config = dict(
    num_hidden_layers=14,
    hidden_size=512,
    num_attention_heads=8,
    num_key_value_heads=1,
    head_dim=64,
    intermediate_size=2048,
    vocab_size=8192,
    hidden_act='gelu',
    norm='layernorm',
    norm_place='pre',
    norm_eps=1e-05,
    positions='rope',
    rope_theta=10000.0,
    rope_fraction=1.0,
    qk_norm=False,
    attn_scale=0.125,
    bias='none',
    tie_word_embeddings=True,
    parallel_block=True,
    extras=['capped logits'],
    init='normal',
    init_std_qkv=0.0276,
    init_std_o=0.0,
    init_std_up=0.0276,
    init_std_down=0.0,
    optimizer='soap_variant',
    learning_rate=0.00187,
    beta1=0.95,
    beta2=0.95,
    weight_decay=0.1,
    lr_head=0.00732,
    max_grad_norm=2.0,
    warmup_steps=200,
    schedule='wsd',
    decay_fraction=0.861,
    decay_shape='linear',
    final_lr_fraction=0.0,
    batch_tokens=131072,
    max_seq_len=1024,
    doc_mask=True,
    train_tokens=568500000,
    max_steps=4338,
    dataset='wikipedia_en',
)
Each number is 128 + 32 x the weight over the matrix's rms, rounded and kept within 0 to 255. Layers, rows and columns count from 0. Numbers have three digits each.

# k: layer 3 attention key, 64x512, rms 0.051, rows 33-43, columns 0-63
# q: layer 3 attention query, 512x512, rms 0.059, rows 34-44,98-108,162-171,226-235,290-299,354-363,418-427,482-491, columns 0-63
k33:136130114124115096084132109125131110104136117131079143192135135108175151114124121137112127158124175133120140103172137140142075163123090165134158175138132146107150118129099132152099122140142126
q34:145093114133101106090123133118148149096126130117132141176090069085134154129128118129063138127150160104153080118099094100127130170149166123126152155139097140136105107093133154103156143168127108
q98:139125108164116107091125115107117172104117148148123078088100074162160121074141129120072161156181155121066116169101093091221133145103112156118151150139182097133159072122181196057109162209104158
q162:153104112143130070179155138154143136112061138131109087191113104122129129093128066092085075150167125146125120147137157201121146094085186176167155078106177112146144090137174164117104111127194073
q226:159107114079124143133090140134148111106129144115097106124150150120169134126128097127144146115116108123122118125105127141153144133140104126126163133127120154110115138101139132118111105067147108
q290:138123138160146141098138124141129177136145128217089104203111078105179119078128146145107130111182161144145225165160047188186053114098129165112139120137132131186141100147115126102145134117141181
q354:145141108101124125115138134138119097169105085093126133115129135104143088129107152156132110134167122100150146151143131141105115123142104124155128108125118133163095117191154072154098119114159130
q418:136125117122138164118145136111165117090099102142155138117135145136072134100155123105122137119145122120150146102115149118127090084141097105100100116110152117150158137110111109157083146077151083
q482:089101100174133151140182125126096117138122157171093093169085135138118131090086144112194082104100156098151157118135093132155129077091044129044094176142121155113158127147121138138133123122176091
k34:106113108118112127125135128105094131182155099172176152150078103142157093113143126131155153152128122114165139130196076105154122141119149137134155155146074114125085125171131102135097113104125122
q35:067128179119149144081082112140236120078107091110168150108095111171148085157212142094174147115156113137119111111123137134142137108066091083159159143113162159115105136132140129081138130157137146
q99:084105139142105117060126102166122086099127125111155139152147108125174195084177162100172104086159077127103130090133098145154097132094130128083107083161149112108103118183115125116072133146136185
q163:161092161128090095100092128161079098115196125104138132095170138178155108184195157139170160200141112173145112137116157167112119127101118147173098169135131115179156078152242128079187112120128135
q227:202099104126194107149102110133086185130141116120088094147141114164102161177108148139183117152165201130162147134074184156128133102118087197103117130129154072133160112148131117162118110124113170
q291:054153110103113107115129093202137112077112184123098160111143127119166134153150155081098113144129114138136079137115154109097130133146164116108122151145183156112135075133180207123112161156127145
q355:124136094136139103184124119109061139143120131150116181106147156104109133175069121130127111110116107149159137088150132151066118098163123172149105135129142119152096086135101113159091121109106089
q419:144087139138103150121085108081154177070148105121147116075091113127166091163127168191123116117149098134104063152154107145104186160121116107130146138163143123113134157158131080107139194123145150
q483:148151107143120092123087112184142150136081127191143074119101043135143136150099105179177129106130161153123141142095128158085152148099145094195133134148139100076132166160135106101135150178125121
k35:095119151162147085136139172130173081169106117099084119208113099161084139095107118119150108147134154111158195148142088118181101141129135150140144125157095111163116134149103149141127080135111099
q36:147060126129113141103106148106125123135128142122110110193173112125163096137165131116089121118139134104123145118146192115129118177188136113138121135113092146123140098148120163113084132127122124
q100:116099111146078096127133109091123123129193187085056091127119087159139135127135097093153094138145118091070151143128128150127083116187125075121136139097105115107185139106124116130136062126145147
q164:165154152157067138138144127113131193102171115170137059153188046136127134186172115136173146101162158144139144157210074123082152100191125116152157100152083185179135142103129115121128062121130152
q228:133131105114163136097109133137145134142119151164115127128166108154142131151145140151162150128154145145126131108124128106144107107156130134137149086126129144118127107107136146121154129103152108
q292:173090070053111114164108101147118151100148186142089074201164100078156110137164132172120158124074173165067091140147148130179103133164114197122108102052119138103136130130201115065107142144160142
q356:173143074123137109106162107102134109097130108151122110152133084120108120103086141184140125124144117156133145100138115179159148106120146145123171146106108183090140141145124097155087143085138129
q420:114102157153149137153067135112174084156085101126140112129166132149098151169114157081129155110138134143153118103088124090175105084120117148155114138153121108126147129129137135142122085123163113
q484:145148183112158106175110141140132155124145175112121087134168175169160136163114088115117087137126140094155089165107126128066099121190130039083153157111153088093138121127188144103161108121163141
k36:149116078083158138138134098125137158094164128090126172137136140128122142141139117127098126097102126128113141127146135101126132109080139137150111141158117107116142099120137130089114141112122135
q37:129149158122108149132189151127142126154104102097126157175134156122170074171137120076105117129110105146208129099077128121101154104124124184140066128099117130171116113167125157123102152077052116
q101:181177178120166132138108107123230151123126120133159116085138078112216123165118104131073137145076118117138136142104073086088136115129065106067165093104124085093139152075101181125090084149129088
q165:170174169103157111130154154125139105135122124127053145101120101073121110113100169126171111145076114125160136112127205141167120164138053085117101112128118089085133112151117119135129062119101112
q229:057132126140115132173159155127106152200130080146155070099144136129131087131140085132121121118099081123121154124123169135047124097135164142154179162163149124142103138122077120087143167128073061
q293:148113127100184120141149144187134131106159120124161135174170150100093134144094091095122142141114133129077109121140113115148129126107111119147153095094104141146119147147156110128116117126144124
q357:094125052138108154129126091159116087147143149070135145115113096120124097080151151186207151123130158150088112114120172131084167110129114130127143090147133164134080112113079172114126078108150160
q421:116146157144146119104095134077149175084046169129157126129138109117118174085157108056119102164093069123140196105155145103106135119131096100104141058110131081157131104133075161080097139164166153
q485:130163109144154115170120134140143134148151120168129135099195115111137124117108104150149176127175089091089191098152126157085145127099138155114136081151135141126133186123169161064091107071100112
k37:105126103100133079114141153130123124088162086106140159147114140137156089116140114106065129161159119175148166130098161116126139152155133129108155164115149166088087137104151109107154160126076142
q38:119062159131101166104094177109167133076116133128089156159126084078171095134144140148150145157109152089138117129139188090118080147146102186156112135103165170106123108093120141122115116167171142
q102:120097159116086118103156085156191104095209136137119139163141136109120129167138174196182095103150095174107138116157152108118099152138174052176097089096151202062080069092107116154123153133131132
q166:126070134168134135173160097127123110126133169115173140115120145133113117105128105116138154069118162188110109121168143155121084141129112102179064162124122194086099131108163109202098057139158089
q230:128139167144101105111111120152130175145134123132157157121128124121129112106153124124142140149128122110115116133091146083128135120095085083144123116076123110103140163120128112096104153123158099
q294:115077100075137108106148105118135166135157113146070181146131138142138143081129113128113145117106154129107074136187167153102113141131145092116088109152174102165158113120111063119154124093165164
q358:169155116099122166121129146125145122177115176129115135122152135109107125087153147123133109174161114147172098124131118145166127116106100133118129152179137115124096148115129108110104136158125137
q422:117155142152124102142094176131146123148105140141152148093140136108081146131103166140122069064124176153161077130096131098172116125075194148106133108124166167069182161116127148148149129088109138
q486:158130116156168115103145101131109112139120137112159163110117143138104162105151142128119115135151137154121123108097154066160144095069074149174150186139182140151131111184112114106142173114111127
k38:155122136127102123141146133106114157121133154095111176135094161112085128119153147140130163153127113098108138112152151176173144138163125130144147181094118065111152117124097111171128139098143147
q39:201149178169117089187114132134167123068155109145144181106082134057134104135095130180144049115078197043121088120148143149160111147088117102112113155106149114164137177112120097167147094138191128
q103:140142193092146137182115069103165138082135097163129179137133141122098117196132053093108033123112174089125135173249136082103108034063122078147130106105139141115151191113138171157102111128173189
q167:123123151118095139158143129112142108073127096131102137144111164152139109161173066104113131162160102182108170149160122089108104140073137197089113104075140149100108157171199140155077115142130101
q231:073116139157095101157095143133137135159149064142132136150115141080129141064122117117138119073138151105113135121146104082126089146109114095050088173120132091127104146146123143142117119140087128
q295:126104148159126130168202137108185131126177115096132132083117124127149106176122063123105128111106132150123114091140123096124104123105135083154102135120133135150143154115114141169087166134124165
q359:173123073122117087071086139193128092132114168156075145110131052108099067101124110154098134109136113146142136207120127064155159183096065119101201110138077100171114109075085099127148176135176146
q423:132147116162172103164112130110082144103139107129127121146165179066090131121134106171146125161116111142157082176115094133150108119066164051082129171191159111093110214074117138116150088167131159
q487:131072123099121117070119177087102108117132170175139149156132133131165112112113174162111154162098186103144147087146178103105148158152109140067154133178141138134125144145111123185100118131163119
k39:139164104148086090096166157205105126172154129098128168129154158090113160182097190173132161122138114131122121104171096059106065147120107134114102167079161103141119205121115104047182174139032148
q40:148068126105089141098095151124125153139107121076083131104122094117096118183077100061147138087179065055071118109086138123113109140083098088123090136140077091106106134118106150092143204103122208
q104:187061108128165106114126170132111150167157208109126138111092154105051057185126075095150079075075139116085083168101134131119148158078193096099083093113061107113112119167152091112160102124144146
q168:087119134157139046160157170119146127124113100115122089154112082157118097145120186129157165130137129092115124130162147104130166087132122104141118109159104105101152106187141069133189156143107101
q232:104156154093081109168107141171133159134144124148136116120111109124184140154126139108119108148116111133113170136122095121153175069101155109129144157117091165123108133103091156101103132116136122
q296:120109108138141187120127133161099116095101139100096125154134107149137082154125122153123114157097152087134114120132140124102127146121125130126167172109132120084092145114145099117134160100108107
q360:109140122186115100176170147072153128147108139156125166101112144145171168110123134102130151051191153127143118086127166142101086113072126076161137115150177149101118151146134144122162173183122085
q424:145127150124096084142142130113163106107158088146174161119111072131090136127092147119151159083137190115125138159125129091142115048092140139123174079192158141114159117191124108149129119093212170
q488:107114107128169116135138144081103157093127096136072110098102152153127136141150175153103174146154114128112151102084131060141083139066105102127098136081126065100108147147142131125139189075071170
k40:133133143120077167115070068137093085174103137156070140094112100091110110116164115108105094162111154102150135121128151116157127068147123155110123158163187101200149123108122137178119095108137150
q41:250033071136100169067089093091144150106098136093148127118136088158099177116125182077048086104171097128165132147139158189113157154122161121098119175125166066161118130125083114122118106183100134
q105:130135128134115153152120132092153106054089059091080161090142072166100175099106133130069169175183159151173116114136113112123193131143105124157109123087158100158078154087104205171119112154103168
q169:085096141093173113115138098110098127114105090158157182100122090138124141116098102128082127159109129097089155139114104109159093081141171186079158099139083114190120163128102184154157132114174179
q233:131122091153100138116126125117082131164131164120109066107162187087130062137155151086103113099081115132143153124117122187092088120155105166119177136115138123157149124108116127114179120136073162
q297:117101098142123165118163073158109152114111076114115110107084123089177101100143130105127149170101168167132095128131102161155140174160136091139179122149110113109150131139139144071131106120100164
q361:168145178134097111110092143086082143127128141135081136103139187116151126144071126123098135137152155106142143110143153134126141147134132112127073154112159165140133073155138124119170114152189111
q425:147118144064081116131145132162138151121093147072135058124123126138133128072185078120158153139155041123122173138169071166134144160136155132094127142147137095117134181080173161143140143122105156
q489:113153080138076097132087101138110118133082130073091177158093099097140137108099143131144097096088144114117142147155135157167120160141106085131186135160183155077077131080127090099125149175174141
k41:183143097095100139089193127167101113174147146165125151122160152130126098127169177131102139188144087091108143102073134129140137129106108083141126101167221153115142114092149123164166109099122174
q42:129130103090097103138155145142190168111073148144136143131112148053122130165182142133253150123134117082123153102119151138145120185163127115066091059177139153125100101201093151161102166096106139
q106:107125059106163144157111165177139158129098150211135118144088081093123127122114100121168205134116121160132162070112068148134092143154058154076038131127143099079059125145098125133103128169121117
q170:138129155149146135094163100123156210136138137119053164137124206116079102124141096154126141147089131074072134085128146115151090134081098186092136106173169126151172112150089131165098136159142167
q234:151111098124144161101158112130145135162132077099106105137096090179092157135108127107143109108149162134131128107155120069124150136045128105139122112132072109124115145137146120133138135123133137
q298:152144124092143148124115201117143144151118140151072125139059121103110098136104087151138081142071076085133116161050125090079123183153069115117095122129141080144100133148131133103135117151173171
q362:171136126163098098159148115104107143160150103154157121137102121086121123100118136089123089129126073093050132120119110087078107190124162106182112106156135143081125132125138154128148109134167145
q426:125159116109125146168050146120127133136166128166122136114161112109093199114143158178121157149162142146174138100108127137113139121162101159112119125145135130107143170128109179197123141198099174
q490:136100177183139173088126112080074142167178173190107123083121150154139130101136154113163141104051118134158151133169120140165118087121111131109080123162143157112122143110103127151122130200126168
k42:144127095116148201178129126157099095167106108111088106106184182128086205126153121117141133176111095189140170159145134180081131104105128131121106134095169144105154132113208113149103150194088180
q43:168074122165094158119093114095102070070083107122113144156114065141086127141164170132167069065126098080113104132123116142124109131133139142090086108214164136137155108162112113121125114153082161
q107:186103156119101165065136122157104090126164148146085163157059168157159108133157155054125064058083163109182105103122144156126124088127132130112133180211173195050157093080157110083100100106092180
q171:134174142102129183132134103165137230177159127102120103147159122107110103168185187091115105072130105167138096138078129145157156069112114147144233149112149161151140148120171136133072147167097089
q235:147154209053126128087149142162106120114107184182093167166101132093095072158167157083139124090167114130079070172128136147117140117118218125158123146129148122117130120140108118100169093099140130
q299:105104149106181176120126143139105110104092094080164109050227123143165154120149195128164107171157156140171166091127198187161130082146110106160139143124136166131157107063157211126030107142073090
q363:134164119117169143132137122108173126169164168169110086109122202146165160123111132176132064185098152150169112057145096047095076142105150159123111058113105125209084123128144120188184177165095134
q427:135181140128159106110135139158146124114103145103148181177117164123085178154141108062065131173151136136106093106144137122096113142018154196092155156159175091131144165099128131127163129165108138
q491:085075130135169155161137139147089139132134091065095073132192136193104125156145148111118123142121085072131127129153131138106112120130125150123131135139145199119127129131154161138119181106123118
k43:116153113154121154087117134135077103127134167119161094146121138107096112100067061149104129191154157157124169138141152146094120160118176127083174136137144038137141130166147135145172129164142149
q44:135097094140059143143147085187118121167128167077144121166147132099104116090165115140135067129102152139130127127126146118104065185175147172125138118162166136107130153082102155093169065116154126
q108:096175114115091173158127167134139147076165156212111166158093130088101124145142122177176112103138138205150136122072146162126090140101125022102099082145162181136158155151166132114189178133150157